From a checkpoint of a small transformer trained on Wikipedia: 15 layers.
Each number is 200 + 20 x the weight over its row's rms, rounded and kept within 0 to 999. Layers, rows and columns count from 0. The size before them is the row's rms in percent of the matrix's.

# layer 4 attention output (transposed), 320x320, rms 0.0845, rows 164-178,196-209,228-241,259-273,291-305, columns 240-319
101,227,183,228,188,184,196,180,183,217,189,204,205,211,178,167,206,211,213,181,188,185,179,222,233,198,194,175,188,246,184,212,147,155,215,226,184,192,208,214,182,170,189,195,193,188,172,218,185,211,190,160,197,191,214,226,205,190,192,218,170,198,199,220,240,202,228,207,186,213,194,189,213,175,198,239,190,187,179,212,252
101,201,167,232,170,170,200,232,220,206,200,215,193,213,205,170,185,182,231,230,192,208,195,173,185,174,199,187,232,213,205,187,243,215,190,173,167,195,215,219,202,197,147,205,195,175,199,209,209,209,213,162,179,232,180,181,215,197,226,201,201,208,192,191,178,214,160,188,209,194,200,192,208,181,204,204,168,211,223,196,188
101,199,202,210,179,211,203,211,206,223,170,225,193,206,193,173,219,178,192,208,218,178,216,174,190,200,212,177,189,180,229,197,196,168,220,200,214,235,199,181,213,236,182,238,178,179,170,187,183,189,223,235,224,165,211,210,227,221,200,204,211,201,179,215,190,176,178,215,186,173,202,164,177,183,208,212,198,202,192,189,202
098,177,209,191,215,203,158,202,215,218,216,180,216,213,166,187,197,181,184,189,168,188,173,211,229,227,209,222,197,159,196,213,220,195,190,205,222,208,210,193,209,178,198,193,234,191,207,209,191,201,207,194,210,204,196,246,185,235,203,194,210,176,173,231,186,231,189,186,201,190,208,210,215,183,204,188,198,193,175,166,211
105,206,184,142,188,196,238,200,181,265,191,193,236,162,201,214,167,232,200,201,218,193,232,207,234,172,187,217,225,201,196,192,211,220,217,214,154,223,190,197,198,197,216,216,201,209,162,199,184,187,206,202,210,218,178,218,180,196,185,176,209,214,166,226,263,180,202,189,217,228,204,239,194,226,177,209,238,214,186,237,212
100,187,208,192,213,198,209,247,189,197,215,205,234,209,207,241,220,178,219,202,209,213,220,164,195,179,200,178,182,174,227,191,192,217,208,182,214,209,189,212,198,185,191,247,182,199,207,165,162,192,185,183,162,181,180,208,167,237,186,182,224,232,198,196,193,171,176,218,234,185,212,220,201,221,158,227,203,211,192,224,236
104,199,209,222,186,236,200,221,193,198,198,199,185,193,225,196,182,174,182,200,159,194,218,196,207,216,203,213,215,186,226,176,238,168,206,234,184,222,195,221,158,186,217,189,187,213,192,175,191,207,220,213,192,137,165,185,205,194,198,203,182,164,189,211,224,204,214,201,217,171,178,221,214,189,193,220,206,205,203,173,210
094,171,205,232,187,197,229,213,193,178,193,183,179,247,232,200,194,224,218,200,197,179,159,207,235,212,185,200,202,221,194,232,231,190,233,192,211,145,205,227,182,215,179,201,174,216,198,218,233,205,210,208,219,209,193,190,193,161,180,219,154,188,191,219,227,208,187,226,181,223,181,183,200,155,201,258,214,187,221,209,224
097,222,231,185,229,233,202,163,152,186,206,202,196,205,173,188,202,211,208,225,175,206,187,213,197,229,206,177,193,221,214,199,189,204,186,192,189,192,185,206,210,171,180,190,216,201,211,208,205,196,182,236,190,201,181,213,187,230,221,196,194,194,185,185,217,204,218,197,188,180,206,199,214,158,199,241,227,191,194,186,228
104,181,164,182,197,191,213,215,188,230,201,203,195,184,176,167,169,208,183,195,198,195,225,193,207,194,196,193,240,204,189,180,174,197,213,171,217,204,215,198,174,209,218,201,199,212,152,222,214,213,213,230,183,204,229,164,183,181,204,248,161,208,196,200,187,216,182,185,211,171,191,211,219,217,210,185,227,198,214,217,202
098,177,187,196,183,219,205,191,187,192,167,196,198,217,159,185,211,195,204,189,188,202,154,185,208,219,186,223,184,193,210,207,180,180,210,191,220,181,204,182,221,175,227,205,189,213,188,182,203,216,195,188,208,188,179,185,200,182,207,197,172,201,209,227,229,152,183,172,202,235,205,207,208,205,192,195,208,189,221,151,220
107,218,172,260,220,221,216,190,215,199,232,221,184,173,205,187,169,206,193,233,202,174,206,182,201,232,166,222,199,178,215,188,187,143,178,195,182,184,183,251,229,215,206,172,192,167,190,178,211,209,204,178,209,182,174,162,171,191,227,207,177,178,203,206,210,208,214,221,197,191,215,168,219,175,180,196,227,181,203,209,225
102,207,229,188,161,216,188,187,189,200,200,234,208,194,227,161,204,220,198,184,196,224,205,204,218,185,226,202,208,202,208,195,189,214,191,176,208,212,217,173,197,200,175,205,173,194,196,183,197,198,195,218,230,177,181,196,201,224,179,152,233,207,195,200,193,189,187,185,215,198,200,192,174,198,196,190,201,203,191,223,195
102,254,224,194,226,189,207,207,216,196,192,187,190,190,193,189,206,160,191,220,201,206,197,197,161,182,199,175,208,205,216,171,209,201,213,221,223,200,234,182,191,207,214,218,218,180,190,213,232,200,178,189,201,192,213,166,195,219,213,182,175,220,166,200,161,201,192,175,210,173,194,185,167,196,217,211,237,222,171,195,207
100,167,221,204,192,200,185,206,218,181,186,190,206,218,194,217,192,219,251,212,178,159,189,200,193,187,178,191,222,201,189,219,235,208,178,173,229,180,219,177,205,173,203,191,206,203,177,217,194,211,268,153,192,211,217,200,173,206,186,229,193,180,212,218,190,192,189,168,189,178,192,212,196,159,198,196,168,171,231,185,200
090,164,227,220,211,208,217,208,226,144,219,204,195,182,168,178,192,198,191,176,209,204,203,214,204,232,231,165,205,173,222,209,239,214,200,200,190,213,188,186,204,190,210,185,187,189,208,186,215,207,197,227,214,192,178,162,173,184,188,223,177,200,185,152,175,208,202,191,190,205,193,215,196,195,187,167,225,224,243,214,187
100,217,212,204,199,213,217,189,213,199,168,221,221,195,174,203,199,166,184,195,198,224,182,213,211,231,227,252,197,189,198,216,161,216,211,194,195,228,205,174,201,186,207,223,192,196,229,198,221,201,201,203,212,219,201,211,242,232,224,198,206,212,187,220,188,219,267,237,164,205,199,175,183,197,225,195,232,200,207,213,205
098,197,208,203,201,194,186,179,170,198,214,207,205,182,226,211,166,215,170,207,186,212,209,210,179,169,217,210,213,221,207,213,198,206,226,204,220,175,157,225,166,200,196,200,179,195,222,195,202,199,208,177,191,199,230,194,208,179,249,218,196,221,208,176,169,208,223,164,214,196,213,206,227,188,207,191,213,201,184,208,184
110,210,217,183,195,187,208,186,192,198,224,196,186,203,214,203,193,239,243,208,252,214,204,202,220,186,187,191,186,176,206,179,177,203,203,206,181,182,191,217,217,203,176,191,191,160,224,199,192,214,268,215,192,229,167,225,214,209,213,201,191,207,177,199,198,209,216,177,131,216,193,201,168,188,174,146,207,162,213,207,190
092,234,239,193,202,209,156,168,167,191,190,184,207,172,195,207,211,181,181,197,172,170,224,220,170,190,216,199,151,225,199,198,189,164,208,187,207,196,220,193,211,225,205,218,209,198,209,209,169,196,172,220,206,177,199,179,181,229,183,189,214,201,226,240,229,208,244,185,204,191,177,176,201,165,216,209,168,203,197,160,233
101,214,202,190,178,186,204,222,211,221,185,188,192,220,224,180,176,212,184,212,193,178,192,206,179,206,195,235,220,207,201,173,197,213,213,257,195,217,204,247,148,203,222,178,229,167,201,212,235,202,228,216,247,207,210,194,203,182,218,206,227,225,184,197,176,200,231,174,210,233,197,197,194,151,212,195,205,216,202,253,198
099,216,202,233,190,181,224,218,210,213,173,213,195,219,216,180,213,187,219,207,230,195,180,204,179,205,210,186,182,227,186,212,205,202,230,230,223,192,205,211,241,196,218,210,185,189,197,224,196,204,168,179,189,182,183,175,158,180,175,178,193,219,214,188,186,178,191,206,177,214,187,200,200,205,209,180,197,195,203,201,179
095,224,225,166,177,184,179,214,152,208,184,207,195,169,169,197,170,193,232,195,190,178,227,194,167,196,195,176,209,202,186,182,170,211,211,210,231,224,224,227,182,192,218,213,223,196,208,224,187,224,193,214,191,224,213,216,209,231,238,187,219,202,219,191,191,173,216,200,243,252,212,221,206,189,218,182,204,188,192,215,177
097,195,226,230,190,169,200,272,213,198,204,185,231,198,187,192,222,158,202,188,218,192,211,172,193,242,220,173,211,166,200,213,189,222,224,202,163,236,197,211,204,220,208,227,182,200,218,179,211,185,176,194,217,158,135,235,195,200,188,212,202,211,225,180,165,215,207,179,162,208,228,195,196,227,190,205,223,209,206,224,192
087,187,219,172,211,193,208,188,211,238,194,211,200,205,223,185,194,203,196,195,191,227,176,184,229,176,215,241,187,221,150,177,213,183,187,170,203,200,236,198,174,184,187,187,199,176,199,210,195,213,174,215,203,218,210,245,209,193,237,184,190,182,164,185,187,178,205,195,220,213,203,172,209,191,227,170,221,219,209,221,197
106,184,231,208,215,208,223,207,192,201,182,199,192,203,173,227,163,185,198,191,165,172,157,216,186,217,206,187,168,181,186,203,194,198,183,216,189,197,181,201,192,168,243,188,201,208,234,180,208,224,201,241,220,188,200,196,183,176,215,210,225,183,177,204,191,225,191,217,210,176,197,196,204,188,218,237,203,191,161,224,197
094,188,211,201,194,177,189,211,213,195,174,186,223,176,210,200,202,208,173,160,199,208,218,171,163,234,211,200,173,227,147,201,245,178,206,206,204,217,228,209,162,186,182,173,193,162,190,212,199,207,204,208,191,180,215,222,188,195,173,155,218,189,191,168,221,190,194,177,210,189,189,229,230,170,217,175,246,218,207,179,180
100,179,185,223,212,199,217,199,243,195,201,243,201,197,217,191,170,154,209,241,191,212,193,179,193,202,207,214,238,219,208,193,186,176,199,243,190,192,163,214,196,223,226,193,191,209,193,166,205,191,162,198,210,216,216,161,207,195,220,223,195,223,216,210,225,183,179,225,224,211,180,195,213,191,217,206,204,180,189,220,215
084,219,196,198,205,227,208,213,194,206,184,202,215,211,209,188,213,226,240,197,179,172,208,160,203,187,184,187,194,205,146,194,209,228,219,231,198,182,221,244,179,208,201,193,196,201,200,197,206,197,177,217,201,225,175,197,224,210,194,212,170,236,172,199,227,182,193,176,206,219,164,228,208,234,206,228,239,194,177,179,209
106,215,225,169,226,211,187,216,221,208,203,199,188,157,233,210,188,207,206,225,235,209,192,202,190,214,187,213,219,216,191,148,223,198,198,235,182,197,217,184,201,210,170,192,211,211,198,188,198,223,205,208,169,172,209,210,214,193,204,206,194,206,186,188,209,201,221,207,229,167,188,216,196,185,217,211,217,174,183,202,217
092,197,175,185,207,187,239,212,198,219,208,227,176,195,198,181,183,196,198,235,209,201,174,210,149,181,196,171,172,203,207,226,189,171,214,245,222,180,187,223,187,230,213,182,209,214,193,194,190,184,179,195,185,195,238,198,177,195,189,222,221,220,217,166,238,184,176,149,198,175,212,202,200,229,178,215,198,207,180,229,185
097,191,211,216,216,189,159,188,193,167,194,166,208,193,182,193,194,204,198,173,196,179,213,156,236,197,223,185,208,199,207,212,189,190,174,186,193,196,207,170,207,197,203,178,185,195,208,217,180,183,211,205,227,172,227,214,174,218,165,212,195,163,204,182,208,194,197,238,182,228,213,203,212,245,244,225,149,212,214,171,239
101,211,217,236,173,201,213,198,167,185,183,221,201,210,226,220,244,191,218,242,209,219,212,217,183,183,175,201,190,235,233,200,171,209,238,169,201,217,186,180,208,253,182,195,191,208,158,209,245,170,195,215,217,207,228,201,192,162,191,219,189,215,216,183,202,168,155,223,222,211,190,195,184,211,189,212,250,199,171,214,213
099,174,204,201,187,223,205,196,222,232,218,178,180,223,192,173,200,212,189,194,191,190,183,211,199,206,191,173,221,215,186,209,240,208,176,216,227,217,186,196,201,158,190,175,185,202,189,196,165,216,226,177,181,193,184,196,226,201,215,215,262,212,232,170,192,211,163,237,198,188,219,203,188,186,182,229,193,195,190,205,207
112,230,206,212,200,176,191,185,201,197,235,191,215,174,162,194,216,160,212,170,213,218,212,169,189,179,173,189,195,181,170,231,244,162,206,202,195,201,240,238,250,204,172,207,167,212,183,216,212,208,179,202,168,199,167,203,183,218,201,200,203,201,202,231,215,232,230,208,183,181,187,187,193,203,230,217,172,187,194,160,184
112,198,196,202,200,235,192,209,217,207,214,204,183,175,181,178,199,213,253,184,195,227,192,234,185,185,203,187,199,189,247,216,181,217,223,167,204,187,175,186,191,185,207,214,219,214,183,200,202,158,184,194,234,210,187,179,200,193,178,164,173,248,203,192,197,200,173,175,199,178,188,204,163,194,203,144,207,213,239,210,173
101,209,168,211,177,139,244,172,199,207,202,213,227,180,194,188,235,211,165,240,207,222,162,225,198,184,189,167,171,183,203,179,177,188,203,180,189,233,192,194,196,158,204,229,157,209,204,166,211,209,166,198,225,178,184,209,199,223,209,211,228,232,170,173,211,169,219,204,208,172,198,201,238,220,213,204,196,202,197,180,211
110,184,166,169,178,194,205,205,224,216,162,209,203,168,212,225,226,228,179,176,212,258,191,210,191,166,198,221,199,192,156,202,188,229,203,216,199,167,240,173,206,196,197,193,181,218,200,191,193,238,236,219,180,190,208,158,236,166,210,187,210,224,182,216,212,208,199,195,215,214,215,211,197,213,228,178,195,223,204,202,182
111,216,190,207,228,189,146,204,175,188,211,164,214,203,190,216,228,202,170,192,208,199,189,187,205,183,208,202,207,170,251,206,170,202,205,242,186,185,170,211,209,182,189,206,201,198,224,237,199,161,187,203,224,193,177,227,210,254,197,203,188,207,181,182,179,231,190,205,227,172,186,203,179,229,196,211,161,157,197,217,216
113,216,195,180,211,197,216,197,219,184,164,210,205,166,217,163,212,225,217,197,207,208,206,186,193,234,215,179,234,194,211,242,224,191,191,146,211,220,231,224,198,194,201,202,196,180,174,197,168,182,221,206,183,201,193,190,184,200,144,153,194,239,174,177,180,224,201,197,135,199,180,191,181,151,197,183,210,208,202,194,220
099,226,178,203,214,202,158,215,179,181,184,190,247,205,197,177,188,201,234,187,184,215,180,201,196,166,173,185,221,195,221,225,169,215,201,238,216,188,199,214,208,176,196,215,229,202,179,195,198,216,207,212,217,204,209,209,174,211,184,207,233,178,181,256,165,211,190,202,205,214,206,210,191,260,198,212,174,197,153,208,171
111,187,203,195,195,193,182,202,218,208,166,207,218,194,204,196,190,216,213,178,196,233,198,198,243,238,173,210,218,178,225,202,226,207,171,211,217,189,214,230,179,173,182,231,207,190,192,202,206,179,236,218,234,216,184,239,204,174,198,167,193,179,168,160,197,157,169,179,202,206,253,216,219,199,222,182,225,195,170,206,183
114,178,195,161,220,196,166,195,223,179,239,199,197,218,184,197,169,206,164,205,222,194,227,210,210,254,186,220,189,203,224,186,188,199,187,186,196,227,170,176,246,206,200,170,205,198,220,216,146,220,229,209,212,176,202,163,224,189,222,221,205,159,234,167,225,204,197,209,150,199,182,239,216,187,185,200,174,224,198,194,202
095,172,199,254,205,240,176,191,206,228,184,192,169,211,196,228,182,222,191,201,183,198,160,225,188,176,216,194,184,193,207,222,200,196,238,191,187,197,219,171,182,198,168,183,207,194,191,158,207,221,191,181,208,222,202,206,205,143,189,186,199,220,199,189,209,201,207,216,229,192,204,183,192,190,184,196,181,209,185,191,180
108,220,145,174,195,192,188,170,189,237,187,226,217,203,228,201,195,176,201,235,197,210,199,144,165,210,191,204,218,210,204,193,244,210,185,174,202,223,199,214,217,217,179,167,196,179,185,188,230,176,213,216,205,235,208,234,197,191,229,191,240,219,210,186,213,206,163,162,217,232,214,227,209,208,204,203,191,204,244,219,168
110,215,224,152,194,192,190,170,233,215,236,193,181,229,203,219,209,202,189,147,197,176,182,226,199,238,175,227,216,203,203,209,201,172,179,189,237,174,209,195,200,192,214,191,172,212,208,220,177,199,201,220,226,197,161,182,183,192,173,179,215,215,219,215,216,211,239,220,217,220,184,207,183,188,215,206,196,179,175,228,177
105,208,176,178,191,189,199,206,195,220,201,205,234,198,194,189,199,218,218,238,222,154,174,211,210,195,205,192,213,200,205,249,180,194,182,187,209,197,254,202,212,201,182,165,237,187,230,217,175,209,196,225,187,249,167,213,199,177,172,195,203,192,214,210,204,205,210,204,215,201,152,164,212,208,146,189,233,184,199,190,184
110,199,205,211,199,171,165,196,235,174,179,213,226,169,190,179,184,212,187,161,177,214,215,183,205,233,228,186,196,236,186,181,218,223,191,198,215,186,209,217,184,187,227,234,188,190,179,216,219,207,196,187,186,208,217,182,168,188,177,194,211,195,184,193,202,219,202,172,224,218,211,223,218,245,196,203,186,215,230,199,183
110,218,201,250,228,208,186,196,197,154,174,219,198,209,213,214,213,206,231,186,177,215,159,221,193,213,248,196,190,185,195,224,204,184,205,181,197,199,223,186,161,201,237,203,184,227,231,185,249,221,155,197,186,186,224,182,233,174,183,210,168,167,193,213,188,211,185,227,161,179,205,201,181,202,213,208,202,176,208,196,215
105,215,181,216,209,212,184,188,212,257,210,216,164,195,178,202,212,212,172,214,157,194,220,191,193,212,240,230,197,177,217,205,195,188,178,165,205,229,167,181,175,174,225,188,200,184,207,218,189,197,183,189,206,204,218,219,222,229,230,195,195,221,209,174,211,189,159,177,213,195,226,184,196,196,197,167,186,204,222,198,180
107,189,167,234,181,183,199,185,208,209,181,226,196,217,207,231,212,221,204,173,185,173,174,182,187,203,157,184,197,199,205,260,204,208,203,213,192,213,219,212,211,197,170,200,198,226,222,176,226,214,185,166,195,214,236,214,197,181,190,187,202,198,168,194,205,189,193,200,219,234,227,189,218,207,193,228,193,203,197,206,203
113,222,223,177,195,207,197,200,200,225,205,209,213,177,168,178,200,209,177,214,224,235,196,207,213,223,202,195,193,168,174,199,180,213,155,217,212,215,193,187,211,228,190,214,205,198,212,197,222,207,240,210,192,238,208,197,203,224,190,168,259,220,185,224,228,216,195,173,197,165,209,242,195,233,188,136,213,203,212,181,138
106,219,196,181,196,157,216,230,189,179,191,178,200,243,196,199,176,170,159,236,248,206,191,180,218,200,195,228,207,195,194,189,199,197,214,210,248,169,188,162,186,210,210,209,233,193,183,230,186,226,233,212,220,170,263,221,244,206,193,241,180,209,251,223,208,194,197,224,210,203,167,196,224,218,200,189,192,200,244,238,215
107,171,214,192,217,184,189,224,219,140,218,226,187,233,209,175,185,193,233,199,225,206,204,202,203,181,202,203,212,200,188,230,200,202,204,235,238,183,201,178,229,210,187,178,214,202,241,199,183,215,219,192,191,218,213,148,218,226,177,247,231,180,229,217,199,218,217,200,170,202,218,178,213,178,200,234,189,193,172,210,232
100,175,209,230,195,182,167,160,234,196,240,184,182,230,225,214,212,191,194,218,207,203,187,205,193,224,200,206,170,227,169,206,181,241,198,194,199,210,212,189,185,170,207,205,184,196,195,192,206,195,192,209,208,194,200,219,180,197,198,190,198,191,224,197,179,186,220,237,200,195,182,212,200,201,186,199,211,196,196,211,223
117,179,226,172,215,192,227,206,176,194,174,211,226,161,173,194,204,214,199,168,190,218,224,200,201,209,186,194,206,199,210,184,186,198,193,214,184,198,181,219,206,188,209,216,188,255,203,203,195,203,181,200,182,194,216,232,194,215,190,177,201,230,196,179,162,153,196,191,220,231,202,178,211,258,229,182,234,225,231,189,191
101,191,194,180,206,152,204,193,196,188,198,199,187,219,197,155,226,174,177,187,221,223,236,222,171,236,209,171,190,191,241,210,242,156,229,205,222,192,220,225,173,202,229,197,221,192,175,216,195,223,176,205,167,237,196,180,154,214,197,193,191,187,197,214,189,221,227,209,181,194,159,196,194,176,206,205,221,223,223,195,247
110,209,190,207,186,216,232,201,208,203,162,226,175,182,198,225,176,172,222,217,168,218,192,240,184,233,200,208,220,232,176,250,201,174,181,212,222,179,255,179,211,218,215,185,205,224,192,248,183,204,209,178,176,188,232,217,149,210,156,201,208,194,225,208,185,197,217,211,214,184,215,239,200,215,190,197,177,191,193,208,224
099,185,202,198,216,215,191,182,194,159,215,193,207,237,223,170,240,223,208,186,231,222,179,203,206,195,157,181,180,190,204,166,195,183,173,178,199,235,236,213,202,197,174,196,184,179,208,203,212,205,218,231,168,193,193,171,189,212,195,205,190,186,194,185,196,168,195,210,222,169,198,175,208,207,183,226,168,155,240,225,199
102,198,211,163,201,160,196,218,186,171,182,175,220,222,178,179,215,228,173,204,202,203,210,200,213,235,187,213,164,200,242,197,183,206,204,188,232,227,206,188,209,227,231,237,228,214,167,186,214,204,195,225,163,219,174,218,215,186,199,152,144,215,208,225,164,182,211,222,204,216,213,185,205,232,206,228,215,219,213,166,180
103,247,207,225,220,168,164,176,159,194,175,182,190,198,171,186,210,232,179,189,188,202,221,211,205,203,181,166,214,189,215,220,213,197,182,168,216,241,241,190,156,167,225,177,231,191,196,187,181,217,218,222,223,169,199,198,190,191,191,162,170,187,193,214,202,194,184,200,217,185,206,244,211,190,194,185,224,204,229,172,209
092,211,164,200,194,194,237,223,181,165,237,176,173,219,198,211,197,217,191,200,184,215,188,221,206,187,156,191,208,246,190,224,182,214,194,174,216,199,180,217,195,176,197,222,213,192,186,214,215,192,192,198,195,217,183,197,173,201,213,180,222,208,212,229,206,191,189,196,215,217,179,190,190,169,189,196,211,186,175,199,192
100,171,242,219,199,229,193,224,167,227,221,199,202,177,198,187,214,204,227,206,191,169,186,217,203,140,213,214,188,204,202,205,204,205,204,214,240,212,210,162,192,204,205,200,201,210,229,178,215,231,146,209,186,220,199,248,199,197,187,220,208,182,213,189,185,198,204,230,234,243,216,170,204,203,179,185,170,193,197,203,176
105,186,188,204,218,218,216,191,212,164,190,185,184,188,135,196,211,206,209,207,185,186,187,205,205,234,208,215,215,210,204,173,145,206,202,227,196,217,220,214,202,213,221,221,200,223,178,191,168,195,200,202,211,186,192,144,208,176,166,228,135,226,177,198,178,211,212,236,224,195,185,191,206,221,178,184,184,228,195,180,223
108,197,213,165,203,210,211,188,187,150,190,185,204,177,204,199,176,217,194,227,250,208,170,203,205,186,179,217,229,201,222,201,200,182,202,189,188,173,210,169,213,207,187,160,258,223,172,231,223,203,210,179,201,233,205,213,207,174,203,213,235,181,226,184,216,194,204,197,213,185,174,229,212,171,224,210,211,180,188,199,209
103,198,204,230,202,186,196,170,219,198,188,229,235,210,211,145,224,182,208,226,199,215,194,169,169,191,238,204,192,222,172,182,201,226,215,167,187,227,179,201,214,194,179,186,198,196,205,214,206,196,171,204,197,218,213,220,187,217,224,206,260,229,199,190,185,225,222,201,217,215,229,238,196,229,206,179,231,206,177,229,229
105,218,189,207,216,197,202,231,243,213,209,209,175,219,191,212,206,221,222,190,228,213,242,154,211,217,197,213,203,220,200,194,196,196,208,210,160,214,199,196,209,204,188,201,170,154,179,207,134,158,234,180,196,185,181,166,234,177,165,196,211,199,213,223,177,185,220,225,209,199,220,193,167,216,183,166,158,197,179,222,185
104,187,208,221,230,213,218,178,233,212,211,214,207,195,189,207,209,212,247,232,193,176,166,209,156,189,170,185,219,219,196,218,199,196,181,204,202,212,190,226,201,261,229,185,215,182,205,197,186,239,195,202,221,210,202,180,223,210,159,191,219,178,195,201,191,216,235,234,192,192,149,198,184,200,195,190,194,197,183,206,197
101,225,259,187,160,226,200,177,216,230,166,187,202,192,180,181,196,190,186,195,222,196,202,180,188,211,229,165,222,188,184,236,210,223,185,201,179,205,206,209,214,231,208,217,203,191,171,205,206,196,194,221,192,177,179,173,224,162,190,155,195,173,252,225,169,226,203,205,214,201,215,193,226,224,197,194,191,240,194,171,204
093,206,188,208,231,195,213,225,202,222,242,202,221,222,191,199,201,192,199,204,216,202,226,189,229,182,205,192,224,196,190,201,181,184,198,239,166,191,208,165,184,234,209,184,196,207,193,213,164,193,202,187,205,213,168,171,198,204,198,232,196,216,213,218,198,195,221,171,215,218,240,198,185,227,190,205,194,214,218,222,177
104,183,175,216,197,208,203,186,193,220,176,197,203,230,197,209,220,219,205,182,172,175,187,213,206,191,212,203,195,233,202,200,206,229,221,182,229,185,223,197,196,217,210,179,174,239,177,194,204,166,212,213,186,251,204,210,207,199,175,215,156,195,188,190,214,213,195,183,177,183,207,204,185,237,235,222,200,192,213,203,196
099,227,209,207,189,215,207,217,199,192,196,193,211,193,207,214,212,231,181,215,209,206,191,206,196,171,212,241,172,177,192,185,194,213,213,201,183,191,205,187,201,249,209,211,213,184,192,187,195,220,180,189,176,206,204,218,191,187,246,271,153,200,245,220,195,214,222,216,210,192,205,189,208,208,190,191,175,190,226,188,193
099,154,216,138,202,194,231,189,182,223,209,195,199,173,178,245,195,164,168,204,190,203,173,201,205,215,166,229,190,203,189,202,241,210,212,205,179,176,188,200,215,207,189,216,200,192,176,223,207,206,202,236,186,217,210,213,208,219,183,202,213,257,228,198,206,205,193,174,196,195,165,153,215,194,184,206,193,174,206,216,198
# layer 4 attention value, 64x320, rms 0.0478, rows 36-50, columns 240-319
094,171,216,217,185,201,191,204,190,188,215,206,174,191,197,244,230,197,184,212,178,210,196,212,184,163,230,216,209,161,188,208,192,208,209,176,235,203,205,182,188,212,269,231,197,199,218,246,191,173,203,223,220,162,241,179,199,171,202,199,230,174,195,207,198,201,200,234,194,215,182,151,176,241,152,177,205,222,199,198,178
097,192,220,201,195,214,174,220,201,255,204,187,207,179,193,205,241,223,209,195,193,191,206,197,197,203,208,165,192,200,255,211,183,209,203,237,210,198,180,192,245,240,200,198,202,213,214,174,237,195,167,196,189,208,206,222,170,193,239,204,182,204,203,200,208,228,185,211,171,195,213,193,194,202,213,194,196,187,217,172,217
096,226,197,211,223,197,215,223,196,216,203,202,200,179,205,196,169,176,238,194,207,230,192,210,161,224,183,224,162,206,202,158,213,195,214,204,197,177,204,192,216,188,202,208,200,222,188,184,243,219,165,186,187,181,206,189,215,211,190,208,204,222,199,229,201,233,169,180,208,193,246,248,163,187,188,214,193,210,242,210,181
100,208,166,168,197,208,199,191,229,204,167,179,178,219,208,193,177,186,195,207,200,199,199,189,207,217,209,203,235,162,191,217,168,179,163,198,194,198,187,236,175,180,180,183,200,196,215,180,226,188,184,161,232,203,199,163,196,186,206,195,195,189,200,237,169,164,244,182,223,214,184,240,174,194,241,211,183,208,216,197,215
103,216,205,171,188,217,154,203,205,190,188,212,245,216,200,209,192,164,196,207,186,169,197,195,215,185,192,222,179,192,197,223,223,204,202,199,198,176,226,189,241,261,177,180,190,171,198,201,212,193,233,178,206,211,205,215,183,228,191,217,199,249,180,228,193,206,208,171,214,225,191,187,221,184,219,207,212,207,211,201,209
098,162,172,171,204,221,177,198,183,210,163,196,191,254,204,149,199,245,193,193,191,188,209,231,224,217,219,196,205,208,209,182,208,226,186,220,237,223,193,178,198,229,189,191,212,194,204,174,226,180,227,226,200,184,173,173,210,223,210,181,169,168,159,172,170,210,215,208,206,206,192,207,219,204,179,210,209,206,207,163,193
108,202,173,188,231,197,195,220,195,212,275,180,200,163,200,230,185,211,186,213,243,220,178,232,196,212,244,214,188,208,213,208,198,176,177,186,175,193,219,188,226,230,223,181,185,166,188,182,162,188,224,213,213,215,210,196,227,245,216,201,219,153,200,248,209,201,185,245,179,210,201,173,188,211,225,212,211,190,175,203,227
100,172,180,198,195,247,176,192,196,207,188,179,198,172,191,223,233,157,188,174,205,171,195,187,218,178,212,241,169,196,208,177,178,211,214,213,226,205,189,209,209,184,214,214,244,190,204,201,194,222,176,213,207,178,205,213,195,188,211,168,181,190,200,174,188,199,156,206,204,217,208,224,160,209,192,211,168,245,200,192,224
102,199,192,198,200,212,204,194,195,157,203,178,206,148,230,203,214,168,191,173,219,187,188,238,192,206,178,207,198,185,213,203,209,181,239,217,192,235,207,202,195,161,209,232,186,168,210,149,176,199,196,189,204,212,216,209,163,184,201,155,213,195,195,199,200,166,165,194,199,204,218,223,201,224,198,205,179,199,168,199,192
100,227,174,176,223,200,188,194,227,197,190,171,177,153,197,177,164,168,192,214,190,203,210,215,182,191,194,209,159,204,184,186,218,199,196,181,208,222,214,228,177,178,169,204,191,212,201,155,200,165,192,184,185,185,200,212,198,209,227,206,212,187,215,201,203,129,196,186,191,260,178,225,188,171,171,210,203,214,180,150,167
105,182,213,186,210,202,212,209,170,233,219,221,157,205,187,199,200,187,201,191,218,193,221,206,195,192,217,214,207,204,217,204,193,195,217,214,173,184,222,197,206,197,209,200,206,189,219,229,234,218,206,199,217,215,250,195,201,220,228,210,171,181,199,180,191,206,201,206,191,165,248,191,193,180,205,201,219,208,224,213,220
103,199,200,164,181,199,211,209,211,187,179,194,160,209,215,222,205,227,214,238,212,173,200,192,228,207,211,192,187,175,180,197,260,228,174,205,216,231,197,198,170,196,177,209,210,210,209,232,159,188,196,236,188,215,156,185,203,184,204,242,221,215,229,192,217,237,166,238,187,220,276,202,202,174,185,220,170,214,174,188,259
099,198,205,190,193,194,196,186,214,216,256,180,196,203,179,230,175,221,218,215,217,181,213,188,170,203,216,194,193,234,165,197,226,177,189,194,216,204,196,201,182,176,191,194,202,224,218,214,189,216,240,223,224,187,191,180,206,203,199,198,206,225,188,210,202,198,193,215,185,223,245,195,184,197,127,174,209,197,191,175,176
102,216,204,198,182,158,216,235,182,214,216,186,178,196,196,208,191,189,194,160,201,207,213,209,207,205,220,205,189,211,186,180,165,193,215,181,206,205,187,211,147,186,196,188,233,168,184,144,190,181,222,158,219,217,200,195,210,205,238,230,207,187,205,234,173,162,213,204,186,220,217,189,192,214,154,189,227,205,193,205,192
102,205,222,209,201,216,211,187,193,188,223,230,207,197,218,190,215,194,187,194,181,247,206,217,200,223,214,211,199,190,222,238,200,201,199,199,211,184,205,188,198,184,170,210,200,172,183,188,184,224,221,196,174,196,147,201,186,225,207,193,251,213,202,185,199,210,191,238,213,199,213,233,219,187,170,178,223,214,219,227,191